python train.py --attn_scale=0.125 --parallel_block=false --init_std_up=0.0243 --lr_mult_down=3.0 --beta1=0.9
Each number is 128 + 24 x the weight over its row's rms, rounded and kept within 0 to 255. Layers, rows and columns count from 0. Numbers have three digits each. The size before them is the row's rms in percent of the matrix's.

# v: layer 6 attention value, 128x448, rms 0.0764, rows 85-127, columns 392-447
# o: layer 6 attention output (transposed), 256x448, rms 0.182, rows 149-191,213-255, columns 392-447
# up: layer 6 MLP up, 1792x448, rms 0.0843, rows 0-47, columns 392-447
# down: layer 6 MLP down (transposed), 1792x448, rms 0.127, rows 0-47, columns 392-447
v85 097:133127180159127144122131127152104115133148148119182115150165148100114110107148110148150140096138111124106137118119141133119147092135121130102142089132146124120155135154
o149 097:123133169110116154127115156174120111149131152085176135152126136125123108142119123146134116159129161130134145181090120124138122150140166098136184162116134139126107140145
o213 100:102150139121121076096092101107135142129167161142094147116136112096136117142135160127155161087145086128096154160125148152172118109157147130147091116168084125096101122126
v86 096:163109097096128130113157145124164118157183173104135123142141108133132144118135115143127122099142167116107096184088112140111086152125127148073123150127094164136130147168
o150 090:115102108120158106095201133130145134082167124094148159140082102131127127131165134137108090122158187114127124133114122164136101164108122159146141122156082201096176105154
o214 103:155131137088116136157137119134146132123119120136086120153154132164123132155129134136101111134106116118122145106152112140068160111116189154111156116101135152166152126133
v87 099:145149147173157129103136121173095089149116143173110142158120140113129127147134123130144123114134189120101119154121144154126162093085134141151093105165107113156110079171
o151 094:126171110143160118100121115135056117146134143101142164113118156107149133146101088146121131092123162190126158134142106152122116133125133098132119111170104158129086117082
o215 103:100151152155120124142089101105140143156059125133116091147107089115108119126139167154126140111130171163096142123140117150131105068113121124067109133104108089165157125152
v88 100:108115105145099154112132138123149070128113127143118135102128112100154155152127163148143151145095139107130109123119165171159125137141130095113112086092109126127112106119
o152 091:113113125114130134157123099103121136117186114097098134077153128066137100146166169137158159135119122156114156128140143161123159146130115109146126076148146113126133112116
o216 111:111152097121101104073121111145144116175121103157158113127134102150144129131128150153128104082156098169123085116125102132148139081093159141127148167109110100123093119119
v89 099:106146114142154162153121129147104160126106106133141094085129134168106122105112123105107106186114109124162160151152120129082148139120138071117130136072178098135118111162
o153 096:104120124141141145170146114116130163046137138126097155134140133167106141088117133110113110128130124097156161110110129117117133150137155118093127130103139096161168114107
o217 108:154136090132121145113081169118145103037142113118160127082113133111131106188117150114099135095116097127138137112121137126141125117060126124122124129173123121140092158167
v90 093:109121094148156129145075138121129123145103118159150151087089108143182161135057130122115190135117142130167127095138119135119127105083128073117097151154155140113159139130
o154 090:097105116125110105136149140130149116136135081120128117073142153140096132115116121142139158098136115156130132165134159169098123132102124100074111111128126101168171162168
o218 105:145089114123126151120143128122097172093108145122068121125179143119080146115117116127123136152114117093118124086120123125150122113150137138110117161098114139157137114113
v91 098:088185094150142131152132160154124096131134146126130113160115138152170128128121139149133133137125164105130154145136143111164101156156138131095131140136127111119114095145
o155 092:136122113121157096130142127159149079113138128120121126156182149149169132116142089164133156142129131138114087121129160108138093113122136130114103101132136116107154141132
o219 105:136124119093125151101092130081143093115118127112123133151086138131156146140128120149091131131140125116125130083128128159118121118106126140116140141117080134140140181094
v92 096:137201116088134128145153126134148130153141104123165137133141097117157116152053138135167143133093096134121142200102131083114128120103118089093132102162111129165154087100
o156 096:147146140101149102147151128105119118084168139145122119128137086141157079121129131159188158094102131158125140131104138113162125181141154151116139118135120129170181131117
o220 104:126170159112130136150118131120127086140090130039128145100137130164132122170117124127155126116137117112100111171114106111145154122124138163104149103121080134081102092147
v93 095:125111090162150154128145095144197131174139161130139143125104177118147144160113132146092112148107092119102097093131146086108159127125144148152112128112111149114105136141
o157 092:093150112123122155124138083081126137172165101138118139089159182110100120140166115174112141133101112153128131131112128184136157085157169155125110144114120113114124152182
o221 103:136125094104099152111099121139150165098156149129153104108154151119126121166127151066229100133100139109169161151084141156116143099154111110087118096115118133139148123126
v94 102:123092123167122157170151146142138138099161142133090110099168144086114104134137142167173141099113119113154102105111101142106146110116120159113137129095116183156079131153
o158 090:097127083147111166162134126114136152070153138133109080111121073111193134156095112136170137132137113089106121137124149060153106144102145156102141124122109151118121159111
o222 117:128155139157071141161103138118126128175147117153158123095109103128156157093099129096111078129137156137105100118101067112138123135156109150086116133114093124136106162117
v95 103:103166134115129119155169164160121181083116154156138125122122117131130152133118134108149102132152097147108127140123130101142131121147076103097107130132144117163127128120
o159 094:102154143104145132162131162084129120123080109126118126101100112141125141123146146079147115124141139142110119107122156169122086099146161128122108141144136118122157135116
o223 116:101148148076130124119114117130149148130131138104133118127127160118118175163133140128147110109136174130131132131129102186176157137138085086139121168156099109163136094121
v96 090:155114115124122140132140135163180111131160108132142130149099112152151106112138143137141129139145150145139175157099113119115128122147167114146125062135183136101100067151
o160 086:139139137171153141143141129143138144113133153136091122134110100135174151129102132126154166152148101115130124122106119143123145137142179137137119135119131104148081107117
o224 102:075126168120125143091132155111143118154123130131132118134090130101094076175083143163148141097132185125096182111132083121122121154168137097131153131163162094142134105107
v97 095:126140150132136125118140163085125159195141164150135092102137134124128124175131114143127150114138123095116153128111117136190093122118167144096161118140137141168131154155
o161 090:149134135096133120095151105153141087109118170121105125120145145127137129136157109122130134054089125126111154119173124130091149165100183118111157158152158087154091123111
o225 109:142152165134139152182137086113116100103139153161145149092102145104117133145123120124136133125132153087100146120089128127127083140139164137130159114085163123083097159131
v98 100:132146148078087147122161103142116124128135136112127142134104132137114149150144111133106091083135135148104057131122134116172161138128084097168145141149146111071137117163
o162 090:119149111140121134102122104125143091111162162111141139098136136142168133175128111150121082109111129096143157121124122093177114121153108091178160159112159144125107129114
o226 115:114094100134121088080121121125134164191115150096139135145161123167072140136113116129139142146129132137110111104096135134109137110179143105161152166147161110129124135113
v99 094:097154139109103129118176109117090095086119147130133171125125153152132101163091112074107178133128143106152077117140174147106124144148137156126146096109141103122142173144
o163 088:158156150152151154127102085113124114129171173145155160082119156153118103125094134121115140137133103132083123131137108130055167156107089115147132099132125105128079171127
o227 106:118089106118144124152170132110100104125114180117115108163127122156186150110118110120112137094107123148172109155098123124118136090129140123110146134111081105099153134149
v100 100:126121146158149087147133112135107187090183114137095127129133153110106089125111125117139119099148131097088127128155126155130152170124122189161066114145111105138152143151
o164 087:103133140177095136147129155129142125165113107145137131126151136116138150143144091129114135131182112103132126117066121169146099159138145108148102134164088144138100132130
o228 114:159124112162161081195160132143101135129109132150130133127085146105092131129115119101130111163131134164141153113147129110090148143120123129143135145096123151146124134110
v101 100:162157110099183181127166108135091143145170147182120149128096109141136106147124060109106144115096145152164160131142144127142124132135173141134138118073140087100132120184
o165 086:122128128115131144115141108106147134140155141131139111094162134154138141092147157150130120142108136149147127121157138143130106095134166158126161093133101120163158117151
o229 114:106137093148144134107149142154096114130143086133104108148133135101134153158147143158108116140127130115167129106139134156123107142151143136122104108128133139110143129084
v102 099:128096128144118124119100097146190111164126125147141102108153088146104099117107119160107177098119134085132173134140129135129108158131120106135139088142128171142134175132
o166 091:084132125125093158096070101143141123096126111161138156142133111110139120171130101126139111170105143118104136145101136109127106124120123092130137106195115098116113177069
o230 105:124140149122097102149081120100106091153151136087133137124130149099081110142116166109134168107157085139121129124124121181103062187104154172108122137106102132139164142123
v103 101:126183129137094104105125138145096167114123150075106115115153151181130103129132150103146085109129140115144126153153124123202159133091092100152175125081068128078099132135
o167 092:129149132122134131129122095151138123109111110125096132115132176113129116097115105135072114086118093128119102136118159132169160140131131123101137137129103088131092150111
o231 110:098139104157154132141146118143179096158130132139122135140153131136144153159136123103102084144136156111127119119139118113141079123107130149100122149161134192107111131122
v104 099:101127168135109161147105151094129094095137123134115130117110086134152127132115139163132174116111116126092091145150109121130133105139181191137126145065104062173135158110
o168 093:125146166162084151155128165125127144146146099155134110100139076113113126131098146107110134139133138134089145124171108156147158100141156159161132144067114136119091133103
o232 109:135102170129125151140113108120143142061145129080152158075100153104116137146121136117139120092126158126172095105104122125114152108112129127094151146096121101103143161146
v105 094:116166125110124127093071146122120115149112144118136089096083138125111113116099120120134124141143115128117079107142106114128127138161121111163137110133121117098120106111
o169 081:121131116122124135118145162118170115162149125112109104128141132140131156141109116110117080122119122120173136111128136130128124154158094123092138165113141140112122188137
o233 111:142086142120159102069145149138160144130149111135174117160142165136113166140109142157129153112138138129142101165100136125108108154144113106139148181142075155130118111113
v106 097:131148086112148133144163115185110156107091144123137104151111136101127139138107132114149093129099123076109117111154156109119101139099147152159145130118141172078153152146
o170 093:100154123113132135131151124112095120120138133120126117142114132106129112116153150127141132183120150119117137128176119125135129152172144138142128109128107103109186116167
o234 108:090131130111141160125102148150128165132120105094134110086120131144110156165071128121150087142190125140164116086113117117057102132125120145120110080134140139119132110130
v107 100:146095128155115205127120130119093131132132157107105125135116116145136124105069148101083149121130160112144080153151155110107139122156141087119144127127115144121091086107
o171 094:124114132150148139148123156129131139117129157088130094123142108134171134078131157149117139113124144131119142113121124103152130127134113141113128159145080124129101153163
o235 109:107163100109132138135173149128077166052102150111120102142103109101144114106124121110108121140157120146116128111125118145133131129124086140139121117119118126130118123082
v108 106:151119115104148148107085156129110139159172167122169147126092112162134109124152102118124153092115086126140121159140113138107108105083123157166129119136134083139144142094
o172 095:148156105089168156125153144125166139108205162106118141152114124203152141094121109111143150151152140129198141171111133159122114109174079148125111143157134143152110131136
o236 112:141154170106132142161185126151134133143123097151151151157102126125155157174137076093162106131129103153132121117130117082116158135125147184178118118123132166135131110114
v109 103:108112108156132113121100107093077099147152119088119162126145113122131112124148115166121070138147116127138104076109122130155114103105132119126119136157122111095121143135
o173 091:162106122131130098106091154131120135154124108111160160083130139130129150134167075151098096120089140135104137098134142144099141110089129113163157109145108096109123153121
o237 108:138085075120138127167133134130125124140169167133130138081149091144102145113154109119134117130164101069097170163117128157141159133099154091120153091096134141177123124159
v110 099:106156161125151165158142149148093095171141148112102139072111128083155146137100154124116124112140172099129109118121136138168109153112114110104142150122132118155161103131
o174 094:095111128112139148156138106162088098098120174123108161100125164112150142132152094103149168120133146099130114148147124152150115168094162126161142075133117108100150132114
o238 103:125123127093156155148136107137133116062135129136121138124149162112130172096135112140111135134087091131126127164146140130137171087118112110104106129163084124151131131065
v111 094:122135105104121183115132139108163179105148158100163127139139147141128161128125130146102160134129121126132085126134124153117090134135129075129126141102122159098151115163
o175 090:100141137119121111150117123102145114129149177117095155125134122165138113113150108106145163110133130126144114130111119121115154136110155122148108191071162124134133152123
o239 105:149134155119121128060084123139129164147125125089097098151149134105160167174139144143125133151158127146131116109157089148177128113122147138126121116165133125125104170152
v112 098:110087112181179143139117143142111141107110113170048160139143154141097136170134102144134147134099127133121126160150117124139115102121125115116131167135120130156137116130
o176 085:110113155178141121137125136148092165136122142151079145122131152118081123100154126104125123108104132167128120121170119080117100109139136090127122213116154144111168130124
o240 116:169101129158097117123139127159139140105094126139135170144114128104113092124121146139089105122114122179173111173128104125114156092149157142128141091145175142112114124095
v113 095:126124125141132165126154103113137165116136129113141121072155146139135110163178160113166095128148084109160111113158148125077119113132092074114154133132129127136147115093
o177 087:093085118164178154114151138141088127156123129128142130121103160145100129192113124129098111121123078160153163105091157127127129125115137125155141139150109117125159109128
o241 113:144076168147102159099130122132139103121119105122139072111142146097125145087154116145082105139095094179084108127161154114119119151094139125118108113205109163098119116147
v114 103:119171115121113133132169097132094164135136126133128122139153067115153096155080111137131148114129125151114151192124130074118102093128145117088120108140131132149140125131
o178 093:085125128140165126124122056159102141062130165160114120148161089113111127146093098113165157098148121120119169142143155118149145154167109109131172165106143133130146146127
o242 110:114116146109125130109172115147124108163132149132093113085109113128180119161143103166127131065129144146134146161130083125158171091166127102123137119123104092124099113116
v115 098:122093120138133178145135167135094102099122125134138134149101100129134147148134143126152142126157138122115108087138125124126152123137121172122135121120150119145114161185
o179 093:146107140132113125140153150119127147114087130149137151155119120132131160126154099112102137123113190112154076143071141131159108127128114130138139130078091096126068131156
o243 107:160139139144134127120114155145145087143126132116105153088136149145134136101112099133122076127150117093129127145189123125088134079114176159161173122130062119149096150115
v116 101:110151113112149119154145074136111113156151110102152121123118117155115135145128134121145116162125129102151162110181134069107139100126081173176087122108131136175145160122
o180 091:090153097165149134155135109124135119156158130103178118121131119122126137096108142130110143096106119120120104068153146067125147117163096146112108125090112124178136187154
o244 109:138114164101141123108135128145150110133119143159140160121129113159088168131130131108130124120153139087083133138136100127132163094119141163115121109113088154121162098178
v117 091:131149167107074093075114174098110098075133151146126083129135143126129130126112195122109130107103111173137090144120148149142089103149131172105123115119153135121131146130
o181 087:124111141128106101095146098162096148137108107134165160098146106193152138088106164112093145114132126120114149108151154128138105096143088175095138173121171130109129147161
o245 104:077124122140130131106122134149123136098147123143187110187132128112083149116096093148110149118123114153071134191117123092146128150117131162115114135125146108126068127123
v118 101:143108118123120157143107106145134161106143110130114128136124141137093149138108128111141106153130116153137148173148131157074090131125134117133134126081131123149176100120
o182 088:157109128141112119128157170162132107121105102156148169108160149139097124100122076124155108149151126150114101154142147131114109161157156170169131124086083123168183131137
o246 115:086144082164122158161163112126064137098133143165127106131158158130157103088152082117132126112100112129106123120127115099174124121113152119144112146132091106165114111159
v119 105:123128105106101129145065139093125162129111148115120142166146121152139116113133124163106131153168117122106137116112145111138131115139119091193096150140098122153139151088
o183 094:093132146106122118163116163116124099176124157134093122134116137134171137140096127138163127157138175161118127107187117175174125138140113163110095157158151064140130138130
o247 114:123135118123062142129124179094131133123118117110095163133112159134140124122169141123160138142123146128109144107121127180138116147097154087128133089147132108105154140191
v120 093:128163129145122108139134085107173120141110131135125139100156146123124119118177141093099120177164142139167167077129145135124110116082132143212170093126124085115135119111
o184 089:140110116120117173116111135113124166123103133111132095087124160132129128191097150137112130133119125107190133091115151122132122107072113153109101112106132080128147149135
o248 104:121084119140139131181169162099129089126131149128110098160109140128121120137172109140117141130156159122147150099090136157081117116114150135105094131123171143165168067119
v121 095:131165099184110085129113124126141115119095138116120179170151112110153118111123155122158128105108101107111101152115136117140127113133125139143116169104125093148089162155
o185 083:136131131132177123102094108117100127149137100143164122121118130103187102158145116043116136143151110150134111125093114126171115113131103146145124132149132103131110136128
o249 112:155140102136100119098085156119126120157112157140102141125102125150151104131087128154164143072085129133133119143119117152098149143108119203124119132118148116105113173178
v122 102:089137132137175153130152137108094136105107132153130098083078168157148099112167109137139133116164104133157117232121139161152100140119140148124120133149146112147127132111
o186 099:142119130110125158160136163122109136122153104157173162098106158142103093103163149117158091122144130124143150146113132171168126109148131111159116138138155099111104117104
o250 105:109132136148102148080126119101113141132150133104154146136118111121149142080120140158128118162125100127156106135105127110161141117128149121112125141138112142141119092137
v123 104:112122135150137146134149111127142144115114145119139133161135102133125137153149126135146155116154106122114142135122130143177145099132100119139109159131096106143163134186
o187 092:106085171112098132131137105138122103107169169120122153173119126115134145150128154108123188114098128137118098113161141167154165102136120169113099139111167099166156148116
o251 111:113102131146173153070171124140117128149139115117096124099099146137133142123149102137038132069120165143126150177113112148142116147149153120138120130133106118141120146197
v124 106:113155145143126151151080118164119152106121154132128116147132120113155134135102118120122109105067157120098139109124129159160136167124121147126140133186108118101122086119
o188 092:131124145082139106095131106126133158118104118146126144149120123147110099132165135121121138125055107159074112089136149152165159116105122106150144152120154135127131138116
o252 118:126108125127114107148117157127162197131072122109140092150173135166129132120102124126115106143109122140140160090160128148129110120162131138109124225140117162104120141113
v125 097:149109139121109124101152172112198115140074128112110130125133124107116123142094156097088128150129136098151130100102076160131134149100150148150156125133105125153136103123
o189 094:137113143122125113109134120102145090108132163130105175124147159108052092153131171138112132123128174104138115087134089113149160146141146150102113125135136102134140098113
o253 105:123115120110119110130124147141115148093142127117096100131172116167095103141102148100096122108104104130104126160154111122098114159116133128160173126117171150157116117147
v126 097:156072137128131122147152092158169144140139132130126094110134152106118152102133111133125157145096119160101153116118104120156132109124132170141083111107126121104154141126
o190 092:164109092103125158179146115107132128109138105119092133147096112114099099135141102120195149133119091114130114147123090082120157106128164173127127102124144140118139128132
o254 106:135155102137164141142140141130136118102132114134145118133129110133100108110137122127126132168123124098131120142143142143125134123113116104129121048135092095105140117147
v127 103:131151131126097108108000155141124157117140114116108142125125135156123127138106150087128127124129106104152105112136129111130119140142118116160127104117132122154131098129
o191 095:148077125151123085143102127123139165138130131146121110100140146119184144181104127113116140093176090156171117081111136141143131115150116107124134068136146119134126106119
o255 109:093134136137104091107112168146111113172135134082132134127143133194156151143125134131127185111123088131117112157113145104116100100117121098103148146114124169129142146126
up0 101:104174128140119124151150122164131167124147172141156125150150132105119112137099149127147121144201098139120091096161122147117147124115125155120110149098118130103174145131
down0 099:140107142107118173113126158137142101143111133125150111083095125128110139130122160059144166108109126149128111121136135088121134093084095087069149110162152121141129099109
up1 111:169148128143126150126122106151126132141125138149117095113140079102151150172120098113151103102164143157132136130065101099134135135159089142186132094110145118159100143123
down1 111:113143111119157128106164107141116129135125137084127126125127118110121132135134135157130145125115136146110191099116180144142084128097113113119138096104120110143141149103
up2 100:127133153092140126085148104119132099122129131119116139128150151134133096160160105148126151115093156157129146131130145147155117100120156112080150117104116115111123142159
down2 106:119049107135149120176110147132145144125130065166124116124117147133123140140157123140092133151136102162109127133137181141156135126130177106066144118125164167128135145080
up3 078:150139160111116104079104194097103106116156099135109103119114142161136148090146138089101132112133096131147145109093092116124130094156106142098104094161124130122148146134
down3 074:119166135098127137105139103116148165118145077143092106096100106072116129083108108140129098138140126136136141081142075110110124115127140138141143125136132104126125103114
up4 113:125147074120121116135102097127075113147107128156119123143110099093097118186119149066111148113132106168151121119103097115109162138135150143133132082125117134155156140100
down4 110:103139134134148128111102151144127127102117083096118121148158107099120135099142114159162117156116134100111138150157137116117133128135135112092122092149151082127140115132
up5 092:114097104110131117135081112136149121132132165146112151133079082112141132119138122140110147091085122117055108126136120145174161075122083097131135164132145099116109132113
down5 106:148132084124109110136148148080125110115108104092153158063140120162144148118129143165143174079103126139132127129144157144102108164114132185131083126137103133104077147092
up6 089:140087127111081139137137139134116122114136139096097161133159093126132126110160135124160120137131165122142142118115120140117122126099113182149116141146153116090107131133
down6 092:126084124135173111129135111091130153095147085153129064174128109121085119123124144112151130125120082158174098103120145132106103155101142123131160158146135111119138122157
up7 084:138118122128165116097115087134134069097161158142133139122154122130130159165111114119177114090127151107138183179131087128150104148124117119082110120106131111114116161109
down7 083:150143116130103168141135121144121165129175174146135103159141145087098163178127133104084142156126158086146089126166093113119105122174154098127094104132098128159132141144
up8 097:155128176096112152138142102123156088143142142164106130139141079142121154117111101147171147118134112082118124177146138127129122121100165106064107131113165108121171132095
down8 098:098124104193130137119136101132124107131128106139148125098135115182174147150114121096135141151120103122112149175158151150168112161133105113150142093152123098143121179159
up9 092:131128152126109149132124151151138121057113156132064162141139108130126123154095151108121128132101128089131107094136116111140193087109098178148109092118136142095161139145
down9 097:103156137136138127171099124153113164151154128142115091102124159161145118139112131125132124135129117069137122141140137118121142107101140129129148113086126101104071171080
up10 072:115147117138150155113114134085155108107085105104051153145150112117111146137127125132125088154079118171143120118177115112150100130104107140136100127141126117130121126110
down10 073:118136140159112129142129123161166138118130121144131142121105170139101096117117097106095128100127136145085116153123137165109157171120132118176116141084111100126153124127
up11 086:155097130089162133117144159148131121143128123079121105169158123148083112160192123141117153093102123132146118134068145137118132146170119120133075129157135136174140121108
down11 089:066127134103103160149126121073108128129140097128101143119185133105124136125122109156104082148154127146127110122112111116157111168136144111126107146141110134118126094137
up12 084:125086161134144131069123131123117143111180157153150124173102133112162119122118135117107091142084147121130135122109074116121114116098130149093135113159097104130119155153
down12 088:157126096145162106138102158164128166127188100119146103086138147125121150115118126141110148156119144141110112167108142122190137119145160110107122152108145157155127159162
up13 107:127138118130106149115095162135107092167148084119139167117139149110079111108114136110158111158147140087144104110105137148165110109130164153152104111117131078105133094112
down13 106:135113156122153160103192066115148149121136169127171119126148118087158178129113141174154114112098093146153085118151128153129087156166138154135154144155144143142152140097
up14 084:089115149106115161109134119146124133106097141137149136131131107132164126144133123070150086116127108139120164083106167142067151147144107121138155138131132108123072139098
down14 079:122142083127129138172104087130115127114114099138111076084109111161165117161128106151128135152159157086148114171139111133106121121134155172116149097090131160086124167108
up15 108:123140117127125137168156119100132128124139116102096128106136145131142125139149151129128166097173186123132121104092075091096129148129143177107145175129140132122138148143
down15 103:108181137143128119171129140128122102113112148161144153118103164165096137129118139092124116148139095109121073108114109113125158083138145099104111113139133165146098191090
up16 108:113144142170141133152203159137145097166134083123129082148078108146131152136122126123113092175107148142122112144127164157130104131089133129126128130110129090131168080125
down16 110:119070125178131078167154109171165143123128118139134137174117124128134128123122111120164136094140133135160164115103128120120167118143158120179126157123147168158156094137
up17 108:107121124085180101124142085141120123130140116103075124132122135109099094122110130131143123133130112121114137085149137135128145144102158125146119182129147086128138122130
down17 111:105138111127138122086102112140121107124077134126124144160102145141089170138137127143126159149132123071124123172102129134151168146153101102115196108096100106147086104132
up18 107:129113160173155182112138110132175111163100149113109134103128173099155153137159121146087135150158110152160151179131157116134135108098137129103160097135176151135106118140
down18 112:118165130131102109158109176123119142123124121139133109126150120102118127153087145167131143123108111090104074121107095151118104116086145126168143132159123154139113162084
up19 102:165142144153121137075174119163140116145126192114124128107129157132143124111127127118067088080117132139125132126139152130162135087151147116097175156088148104109078123117
down19 092:115138122133132116139106093104106143135112144163141158117119134121144128120131159107149131100167115158130126100139151147153118144100171105107133126114112139147108151176
up20 100:185151099120106115160117109160104109101129121103143117118125129127119081072129137114148132134141097136154137102085135130129097188132115127087145104121145154083107088119
down20 108:145082128133155148146087156168095097109142155154093132159120135130146167119124129164179172128099095139119110133162147147139127122085144128146156130118097130118114152145
up21 101:126170135123163109113125156102157140168133141091099128134116120143119109118130149109141114127147156100150132111116161097125156135164102135145143169160153158127130107136
down21 103:156081125127124137150114055180102113111115152140147122143119147097141115118115135114144119131158131107110131146132124146113163113117116108094165182124145138119139135132
up22 086:156114089115109102086131120150134133170159169132139146092169157078115106136121120093135126063137112067139112137120139151092181125148074126155151130091084100143133127129
down22 085:132092143144134148124155139099121200067105105138137089160076115149134109150098169131118118110148122131106133107115145124070130121141118172148101150122074141109130114080
up23 100:136169138174156145202133126117133122156149123093144101104094097107125115120132150148140123140112148153144155149138163120145120107118128111109106139111151153146122139144
down23 095:139116090188156124123124090129150113104074123124128144140099122124117124110098096102144108166166097161152157124139097123138185113123167117133157081143126145120081156148
up24 093:132131118140167150118132118106131177156104118096141133109094135148093122131123088126154104111140140149184154143111111088106132139151116126112135172112146152132088112144
down24 096:117095113141126103139191112166130104119076137149112109099152102125162167109134125133116113133122125151136126197106130150151153154128142119122146190128142099146163152101
up25 083:118132132094170145132145157107076132158116127086088113125182107167109121131123102086110129119128108089122045129120121125141158130106169146099133124132116112111159115150
down25 082:116121175125107173152143140117148133115126122130127116153108131176137144095155101118109097163128110162108136140123173113102134131108143106128137116151088114150089122093
up26 104:113142154111124128065116111162159126147140144168157122158125083116108158131110186097135094113110167153123097160118113108109146080138131153064127150142175120133141102155
down26 106:117135121128144132130113128120111108112152127104114127110152153136145095139112137102125147104156101109122161129146153115150091142140129118159095174085139104123125091085
up27 089:128095119112094150142123139166094155105144108157161140151106117073077131124194150138150112095142130106155067141107128129126140106132163136188148152137132173130105140165
down27 092:102118117162107142162133144158097125125134115156125099120196112148096152137138200101114148149128155125124091118090139130150120128155138133142093136099158089088095128136
up28 121:120116080183114127099168133141110130165141108114123113108135115106083133162105152090122138078124137165156144141110054128092146141140166134177167160148114127119136128163
down28 128:133094161088137146132066122150149168115120121127114103137110135174131138146132124129136104128132114126162141159146127106096154127150097086118136160144123179141152093090
up29 103:113164091173140137106119124102142126143131148101111131215119179110098130151086210103126138131124102113124098157129132188141120111117093141098167154131107166103110147129
down29 103:116121096116137108117124119168116144143111131106121142136161107125154130125138122086095102136062143108131156101169138144129118140140142111118138133159164126117122109084
up30 099:109124131115153144095145113097147155132108168151157192144100176138120118130157105164136127101128114137113118109103146164102144189094151131121143126132102095145140113140
down30 100:095176133132089108136133120144144127142086134138142097136134137080163122136121094087129144132097169101117136122109128116087084134128112119127129153155126128144107161163
up31 106:168152127112126113138112091158139121122118080110130133148119125113132102173135157145140111130099098149129142129057138160147149152111148164124108122127131131159185114105
down31 104:092125122106122084125153148077110148128162129152115093109117129108156131114142143087155128102097119157123152093099146136115114170132142129140081093077118119150057106147
up32 095:087160142117139135117122143133104092148167145146099164135129112126115146125086091147128136139125150090096112101133124146116144135148154140133126145123153087108100152168
down32 095:124085113146179159129121122144082125108138120142143142109130103112119149141122108097142127132140139147102162081166124156117102120131140125155112129108092161101099151134
up33 087:150124113083128170137139113106138108139144155120081111140169121133117128131101076120124149149107117173135121104121154135078133121109151167108107104107076121103155149119
down33 080:129125150128073180099116157126134140114138115127170154103132102118130136182091122137127119141138100110144155137124141089122160097169120132112181129135115147134103175071
up34 085:116138131111157125151140148142127137117136185106104134122156128090130129129096129114172072150110103084134135116141163164182112074149145113120148124133123126092130152107
down34 087:126164111146100129108110130095110128149114178135144128166103108111120135147070153126098147133143154118125132099151084141137147067140114139146163112107153098114082151144
up35 081:154122145122142119121144093118083157133077134130130114118136110136130136109121126144146118128098110108107143137092084115111165157121101146166141143157143118124087145108
down35 079:159125100120163151113127149136139110113111094121162150135140122151080139118130157134125094157130166143145116111153107126149157094168125145084128089129109148124121135095
up36 110:142104139081146102097111117116114126117103148145133173146143117161136120144143111120142117138163133108101111129110095123126139102129147071117073137130156088086163126153
down36 110:151063131120100122142149137111128164131146095049141100116107128140120108109125120122124143104169108113127113148133133159149129108133154120130109158179079103094134092073
up37 082:136138151084098104165132116168188128102110119111126084122130140118107126128163147121173132125164128112116082092165137109154132082112119141096108141105118136192150103108
down37 077:133141141142094130136123094149122185183139118124127123127147118111136115110099118141108132125103159128100144133126133117141119140145136142148146125149092090105108112152
up38 106:123154074166160092106095091100127137131078152133148143113157104103113122153120188133155130091116162150142131179149145103134136131132153129145070133148113122118141140145
down38 105:139166126139175122090138190124106109153155099104103145131127143158130179149123141117109149106107112133123127129111123144136115116091079154114119095165131147130066085157
up39 080:113160121127154109113134134107152161102117126124111121112115104095133110147098131154119094150107162113164112089160127181091091113124122165129099140135127166134155147122
down39 075:149119134126102145112113126139112112168162118120137130156125164139135098085119156145092099095129152108124168096128075163147145119068147109123173129108151097172085142097
up40 116:133136146148141139121110104117145119119150156080128111116103145125088141145133104147128124141137138116118138114101102111141134122109175105094130132149117123188150123162
down40 118:139093150143148133135158130168149108150126148187151126155118129139138108115112114119130062187130062116110109163086143169111128206149143119138076133124107114140098119129
up41 110:151144144117172154132179119128116135111124158113139113144162104084135134142126114135133153147147160107174102113125129129126200095149159168097123084160132067098143115119
down41 104:116136154166137134168153197071107119094117132139132152118129158141108176143100132161088125135137138124097098128154151106129101128158136135094137132100101185121082106136
up42 091:137099089112145116144143104138156131146106110134089150120123106138127126118167139124116148132123173176091107152142168101137124121128138113130112153131110096153114131068
down42 087:103106142111115140119131129154119149106198177176165118118114157161183164149155111155149135109111090108148082175085109125149162130147105193097121130118116097133146154110
up43 110:092102144165171129145139110084115126119160125130108160157129135123107155134121141132125103137144123140137150114124138117120144134154113084124089144130142089128148094125
down43 117:122168140104115129106106183141149098098130137156169161105112130167148113159142143132120129147132113113145134155092141106119125129128129195137132124067138117119148190130
up44 084:100151145156094099096113114144141129130107136109121121101142163119154115106093165125105138121095125106104119158120093164167101117145128150158132127185097107091134134126
down44 079:150139113146146159131098103142093125127126068160118122143139121150122156125153134131147131091138087160167158138101165089131132185130157103094106111106107172125116150143
up45 094:129122141127151154127125161099152106146116105121120137151114174140114134137112118123116091142092128118095113176110117111115126152131160168139131115133120145186162101094
down45 090:100132138130162133128137118168152095133123109154162096110127146159091145141156149130152122130115141119102144162140176175126142139122120112144149123124119124105140094115
up46 097:105096137125130105142113149098147114120129150126135162119168139140138087138108112098146123102163102105145165174123151141121139146120164164085157083136128065144100145090
down46 091:158135082123126126093115113096123125131166084110141124136130145072140159125164119103079119137101105122121144117125104148156140155100136106126146114082117131076123144143
up47 099:133151131120138139127143160137105149156076114119145109150150153114142154113126133132119159129137121129145160139123120138212163137137138137124127156117054104151187111098
down47 097:114124133090139123105091114149114113102119130163124125123078080107139117131152129078127091149143113140126129117089130112132156135152172147060126149126157128099176147089